Part of a small language model's weights: MLP 256 ReGLU.
Each number is 128 + 24 x the weight over its row's rms, rounded and kept within 0 to 255. Layers, rows and columns count from 0. Numbers have three digits each. The size before them is the row's rms in percent of the matrix's.

# layer 10 MLP up, 256x96, rms 0.157, rows 56-78, columns 0-95
105:150083121115114125164108116141110120116119147102095159124106123114135168103142140098140117123125183109109125138129138090142140148122143111126174124124156080109131133164205141166141136135131090129077142118136110100109124150095115121151150155115092129122167132164089109137164129115069120130
100:157055137136141141105149103129091136175117117125094124113146095141111116115127126169096114128205114078134105134118128158133110155121166119176163126144139142131113120121169147084140098160141162145124129110152154151098072149135116116147156133160117114099123157122122145131138129139133120142
105:142151154159148131152143129108139140153124095121135109128092120114119126119131131106168123095191092102147105129093122109090106162127123146149165138113144165166138155112145148130086107123142166165175098128108169129120106117108096063156125114118113145111169122138099145144120107152143097100
091:158152127130121136151116085081144091096155111122131149120128165184104125059137125104096129141135091143098099132132166145096135104134113123115118107120111080128123116123119074107134161178145165113128091142104140121149109139097138133133140144116146145127130088086138093138119097127170129107
102:151134139109139128139130147127097165164126149166109118078100164073108133127127119122108105146125091061158095111110113108128100137108127116126126132132138094139176106103151147111113173082134164162105124109140102126107130132140172146124162123103130121091133140100158163131095156150138168120
100:159154123086108154124096136126170079140133142114086090126113111132153121104165133123142117185102149110144142118124158072099147128175124128116127134124132140133117076120127109184099117143174125128115132120126117089160121120141124139108104160098106138122178126095094133098153095142124153141
096:086128122078129130105099137098169078152133142108141142158144136121106093145102113071099108140144127156171165114124153162158148146133179135098196143130136139119111131150115124119134119108144114154098126112107129103118086087110128107135108158137102138101125137103168109155130146124157149112
088:135101132134119132153112139176110094101129126130158130176098116128151136172128110092180106107096151148100129152154124133108133146129101158136109148133104119108096159099098145097129091123130139157062127123100154108111124110124160158150112095096130137077139141136106167094103172136129131145
099:173101143095145206139151129113170110076112110131144119080179120115126127150128153129131172108122141132169121144098149134135132102144127140160138145122075135124133101152095150161142135121136141123112114092147092152091155178113126131079103114117138152133113141109114104117098128148115124140
095:089113135127075185134139133090143144147116105183100131122138130135128084124171127143134118130106117116106145158165095144144136145136103093122130134125121137137147148152126122111185138087061100159124137137164134104088124180129111119152137135116130143112119127109146178125086129105102149146
103:152127142105105124123142124119162112122100118158165150125118098130115106135120101134130093129095098078127090116163092114138124116139106115101118094109141141137135138124128123091140110138186105126095151152151154121136154170112139128136157098136140137139119104122072187114153147149170078064
107:141099087126149126125139120101124120184093120139119124140091068106143101124165163157104114128114161163099113162124091153133127113117123149097139127105116176120108177144110131145093146166160137116128129099122149094103131116086151121122092147143128149172133156134139112157150076158138122139
104:140171141122122144140116090119119068111142155091116060105146113101130136134120126115186133079100127104126127131115161159118152111082119102111139126114145110186125136127121166150114086151147127108139171169161124107157132122128126142151139147099112147132148160132140133160137148126083124156
099:099128116167135129135168092152136176086139122110135113148139123153145119117186127097128122131135183117107119188131166123153120095101139109128133146130154093149164143125115102111110160118151090138123114112152109115110126162156087144067147165108130139132134179100126119146114163150120127122
100:122148118153094103088111121119131125136133109142153118080141143122121132135107058119115097122166127147150175127118089121102107100128110124132138148122129130140175143158155110121143124104123127112168139146153161142110111117078111159108099094133122169108140114139164128147144103115156103215
094:149114114147108143090099109135109142116125099090162109087118136137108157107087151156122162120090159151105108102099183124099115113146121132144147146132185097153100136151108155125100112108119161161100124155161140135135105089146125139164101126134106161151116132124163152117100115125144187118
102:117115117129131095163094132153114134142150126114098126162098148144156111117201101140125085113119165145110120132127112116145121129137156119149135146158163109142116163148095112130128128160139142092113145117153106119142140172152152182145170123080113129099159136094111141179117159133141176160
111:114154159140046147131129162137107126165131098121136143150149104160144129140132128134117120124130120091138103154118105139139086147151158122133143144148157104101146157161193111114102152140148125097094128122163076099136137158114108099154103108125137174157150131120130098102105176139136123142
097:151122158103152129129135142150160119116075077159134113101148126099083142141108138152120152125101142122160166141129115090162094112098154121159108134092073085099139132102133142097163116118146127136128137129102112105122163195128117141141128118135157141143133157136101153124146077155120148102
098:127147084120106154143128117179096143190145123157152138098087092111117145154078149125092135153109140103138094162137149170133157119112130109137112140120115140134139084113085097118129113102119120129134157113155125149154130144149129142164131068095167132114086138094127118117157144108120128161
094:121110091112152104067116130164145110149131152147172100122151133123139113149138112100162137120132130155131172149125064104147104201148149086100141138082102121117118119135135120133140165137123141116104149112116157117110111114096142136149101126096125121153087141113106103144130125155170167103
094:182136084110095111125101174160155139120108137137129141108138149121104145039083138152132126108136141132098122096148116140118162150097117093123116118157128129127106152075103134155129136128079107132146121119118113128131122135081138140125098105108116146114138079123112173169153134132156124146
090:125081132146134149138121132093104138147108150132136140116076114130144158143141133111135091151097114114142098100119190139133129092123125127128132128130117149144132167171103102101127145117156143165133133117154173145122145084126084133099179126145172120102131140118108104125146171138166159195
# layer 10 MLP down (transposed), 256x96, rms 0.0397, rows 56-78, columns 0-95
108:114165098132128116122153104164110139120127176118160074132183093182130100114150082121133156124135103153143163155114124155138139107078090114103145125097104159140135123107082155138169144113116099163117117131146143133149173110157151146132107105139146105148107112130162149123142117111122111128
099:141152124141111135159161157112149118123074130120146120125083146094142148176168109111129119145100146131131140140134139141120150082148052134097105137120088122116103167138121172149117150151110097143108149143101111162144136113102132099128104172109141167139167122129087127130143130174101119115
105:079113096123150163143099125121084088103153166127154071095141144110148143103113131094127115083111130109169113145114129131173112129134095107087131096111131137125105137119119115122172130092132149134072135131123143142156118153070133123150100157123115081137118135155123141103133157149115118097
098:125144133134083132088134121099156150106150150132106103205163115130124098142121089146165077143131153148155129120101128131138120172126165168173145134129125123116099130106073094160158114141090132133123125155134130122132086138098124125151119131152156105137152095101122162142160158127106119137
099:128131167143106116131157104125104148084116137167108179127164114116121142148150093114113102109111098113140123122172114106097158126100153131147106136128153104108088162098130132177077161158086159101163145113102161145130106099121117126135123121132151109103105141138129134152139188120144105091
100:122122135118103118066095069090171083085100099154140157122120125118122158155127167131154123154153131137115112145151112101137133105136117130117122104116110109069089139135116164148105139139124086103152137141093109103114146126106092166136085124110123110157108105088128141170125137134142119137
096:093136108137129126090139123123117132100108135097145124151152101167146132169072134096126104144119119147148146116089096104181117137162135155134138149119138114166103136101089150114138153085071116128133110189152182128098140094160129101135157133126139160159113126133149109128107137131117125093
096:125128143079145148109184146086113149151167127126114156086121130156143145071137151091080103122170106141125129122118122149109108096126126088144070107151129136099165153150130122134115140123120123134155129119175096117130134132146083157152138158150148156166113132132153095157118110115118138154
098:121150127133116188130126128140129150135154181162156141150105145154156133116144153133143147124122092164106121158142092178140185136137138098145124161121126140113165094144131104134168115076160077117106115105112144121164125101120135125145121118100131118110137137139087124149151134076161171123
096:117146151164138066108114165132120101080160163138146119157147112127150090127144140134104121126125159156096121113137128132087158096101143141142096098123121110094074138121154107111162103101161099124162092144103133107121159137118145146155107103108131120122106148114122163105149104095172096103
105:157115184160132178146117141119119102114128099087130111115159102159134093127098090166101147147162166124093141114109116161162148147161158104137139142159128112144141144141159122135133130120125119139115141110169114132136169117133118119131115096131112125106090091103145081107087136140087179149
109:067074129146117150140145106107130124155147112123102110116111156090142093117129114154119151162130111114143108137119168162116145120150126168104144088127084092112141098151146135190125114119103115088155154111102084143103122155114158176116159122134147092127136141163153133146097142142132122138
105:124122180167118131107100112084131136126091138140155160136104095129135158120117156139128115088101143121134186153145187121164130129147124131138147146150119087114086123097131142126123142116120152126132152136175119113082111125105138135167087097103151085132115109151166135106117105180117130101
099:150140166129114087161141156139103134162087139105109135164180136159130167090088133121126126128159116133142141123189148120132152111127125147122142116124095140170128118113141118092117106128130076154133107111106109145109148193130141120172086128147149101114163109087115152129160140155136109125
099:134128113136091139124134116112088149103154139138177148124143139118125138118186101142162128129131109108148096116114092158181112113108133124133205119130118111112134150127129161099085138167128148170108152140117134146141120130141145132156124150155157144181134126109100108090172100112081106103
094:139161158145081110116144141131124182098121115088122088120149130094111105150133112124147136162133102144088124147105130094167142114157076118144115122134173114147150142101137160163110077132110146096136116117123143088128105116088149136089135096143106138127152174142151164121125135126159150090
099:137093118122150112118143094127109134124100128134110188099143139149172138134156137111103129072114133122074153088106123124141128095135124094170104118149104157151167137136104086122137144156107189125097140129162123137162095142134110156116169144081109110132106155151149140143104132133137122160
104:124160125222142097107126147143144132096155152138152154123134097137127134139128153137122155121157109155103141131161116168136141151165168152119169107127112097093107120111134143078097100125149120137137155138159100088138127125104134109137081109125143109149130079097110161157146145100123119134
099:108111120122191137123119065142106120131175152102123135105113096149139104093115116095175115125108108134124155131151127149083141151173079144093151107098101160134126139139105143115136139122091104132133090137137141136095131079157134099115117140104119121120110114123150126147095156090106123177
095:120127101139147101104108107149148182156100136145116145138138120170156135152133124145122133135119158111113126132162142132143129165132100116131153117104094088177124128085150130140099128112119117173111162130128178181130090116127138189094130077136161172124134160170112120110146145137140128100
099:167145133133109091137122140142081140134070082099082135150146094112187085102139089105127140126130130151117154115101185102157122129155141136127156105117078122109122120107078140112135141110110139158130084134117102159147166119099136128128109099110123138139163136128128164110144128113116146117
102:140088134118133142127177140088139151072157118128153081127130164118143164168148154099093132087103129160137156120104168117131156120080126124115134101097155116114161127149169107122117113141141117160146156137120140107116149109145137115105149116123101121153130193140138093114092172129111121113
097:095167119137129162126101120174173164092125163178138162166125093114137114131149129110119155139138108112125138084153126151171182114154124170128111115138155099119081114109137136114116139154101125110132142100153137148124086111103140149122134093095130093152135105152146153129121108148099129083
# layer 10 MLP gate, 256x96, rms 0.152, rows 57-78, columns 0-95
096:109128159080124121168182118141150120174157183147110112151134119105121124109129115132113115117118132135122104127146109143128089154088145128109145142156109125091067139147092095129156106153138134130201120092148127164140150148111152124123130092131145100147131098137151129178153139107137121159
103:154090145148117171141124088154142156126092162162159096141121141140109130132124110158135118176131093148167120142097102129104166146122141133109124112056101131129126089146106112122125097079134151126125142124094110146162101165116126150174137132144108135139156087119109158133148091144130113097
096:160106131143139114137110125141118142088105115130103118130127169133097081099151076114125163108104139142104133110123108146110114133152162149157125150124111138145154085083163100154127083137126143158186113155125091120151123114114108127147064119158153119116141057127102117111129132130138149146
098:128141124131126138098128141113148171109099120111143135119097144115150120158134126094135138154160107126105130166093143137185086105140110129073131049126145163118128109104145110124138114113113131114170142140108105153129121132134094112123147138111125083123148183171094114141090176137137094148
106:111148154177123129117077138104124080141106111122111169146134145122143147137109125112150115148147153165083138187144120058140138150138127161116099126165118159119096136126195144089104144152103126147099126133105131096111164149122136148105159124135100125141118138130092114094147143111121145137
096:097125147140162113133113142121122162130115130153134083113174164168176081155153138098139164109120160113168134129128107125178110153161141148114142102100105162150169128124136117106135100172158153103104111117154110139112126091179150112129163109106149082138110136136134132134152107152131110113
089:072159160144099132126153138140083090124151134153109096128098112114091165141109120138130138113118123166164117163144117156153134145160131111129136127161125194108067110113109102133135135139153170182139114110089146094119115151117149116105127151135139116136133099082151135081132123141120137120
094:136129159111091106097120100099132120109138135136108140179126135122109167133104076117133140159111132120145126101203089116120139142123094122148134099145118116133160082131163102171119137143140128122124156114124141173187130113149139106122145108113132121156173083114113094093113161163139109128
102:145116115123100070079142138108163161140118112156108131091107130126140136128160107112131098160149101147207180130162164094122150135115162102085144123091111148122143149123140131147162093140134125119126134123152158182127119099131100129161158130139125157126150128098125126144091124116111116137
100:145124109110110094134169146139150157141119137130129154155140149128150150125104104128139102138100120126133157162159141160158152126105135166136085112120122087143134112088115126135119064131146152130146162117159121194133197146118130160136156143167106122153145132148174097151119133100134084140
103:160088144106098122138155143109165086172106119111134128114136109105144107119125107131156161117105163135099155171099134186160092143105163157129123142145100143082103123149147128147108149126124182132163153135105145141135159111124153114153175139143111117129169159102131131106111140120163152152
099:142184135129158124148130121125124122153070089129159135130107134114136177149128131145145128127086162120140137125167094076067150128134133162082097163120104172147111133169153143122143137131098149100155129159114157143138142159104144110129111122149148134106143101144142154098154140156136161147
103:133144177127078204126116136095143135133102134143175146141146122110104114132132112112099113121146122128082138155150061120150096140115153193113107137118149105146128138145126135134142122093072109086147153125121115087119108136131105121124125118141152100098129102118137151100135121118106143174
100:138133170106144141145136162133163111110096127097106101149173165172142152151174158106133156149119148119120133145121078110168148125129125160184102106096160102131137123124129105121123144099121134137078137125116151137127134120144165087122130118120117117160141133161114136116094134094197145158
100:103104113147125132138116089094128134101151106133107178129136124119154133159136121091085083107118112126134123106142076163131086151129141140146112129091108118089123177125122081162112190163139129121125129103138087139088146134138112094158148121133166125109158122138119114123111105174149113163
101:133105172128122095097146138119115138150099144096090153121106133124084145146113131149163132133144157126113117108090140118141087095126149121120087151132095134163194093141179119136143135130103102159128123118138134150117150112154085145152163127146143081169095085114093150110124124100101123130
110:114114153158131111143133161095138152125101118129124084107110100140095168150115115116106158144175121168055132134158140140097085155165113174146133124118168101107142198148142139108119097153141134129144107120162124105112129113136135115145125090096142119118137112135149129156165146096133146141
097:127145136138126164131117157082129134101131105106131120124152163098142138165136165125150160151121083149155136135104111121094121095078176090118110143145174124122147107093109142103105131108153062179115121128119153144154149155101131126144116136113109162144100166168117125129152113144116093110
100:123098098122133127097081106135122123121111140133052111158132133129152119143143102133125104098080133114112143135123103088090143129128169139134114121140114115123119073141128132134146104107173137116113126181152119090115075160118095141083121163110110131144142134132100152099117154166172128096
099:150117115134131125091120128090165117132132145104109138129163132126101092123155111129126126134101145161164162148153118144158151132158115080122113092113103102120124114070081130114114153133134152119161128119123087139101149079148149106116132163136097055139142126126115157099154168101166153135
097:094160141121143121137129114127127160153155144141110101079165090141150135117146119149155129166108067128148119119132051092118155114131173170103165120108145128123093120091127120085134156141144172096132136087095122131145150100108142140114130150127147124092095121118144146119098128124118157125
095:085111144145123115086131098131132134107120120107171168134121149091154160168109133140090162162160150139127141139144124118097124112136109113117121077119173112144127110116143152137129102110111129111126150164135119136145138130068093124116156111120106104176125099161147127046117161145145151134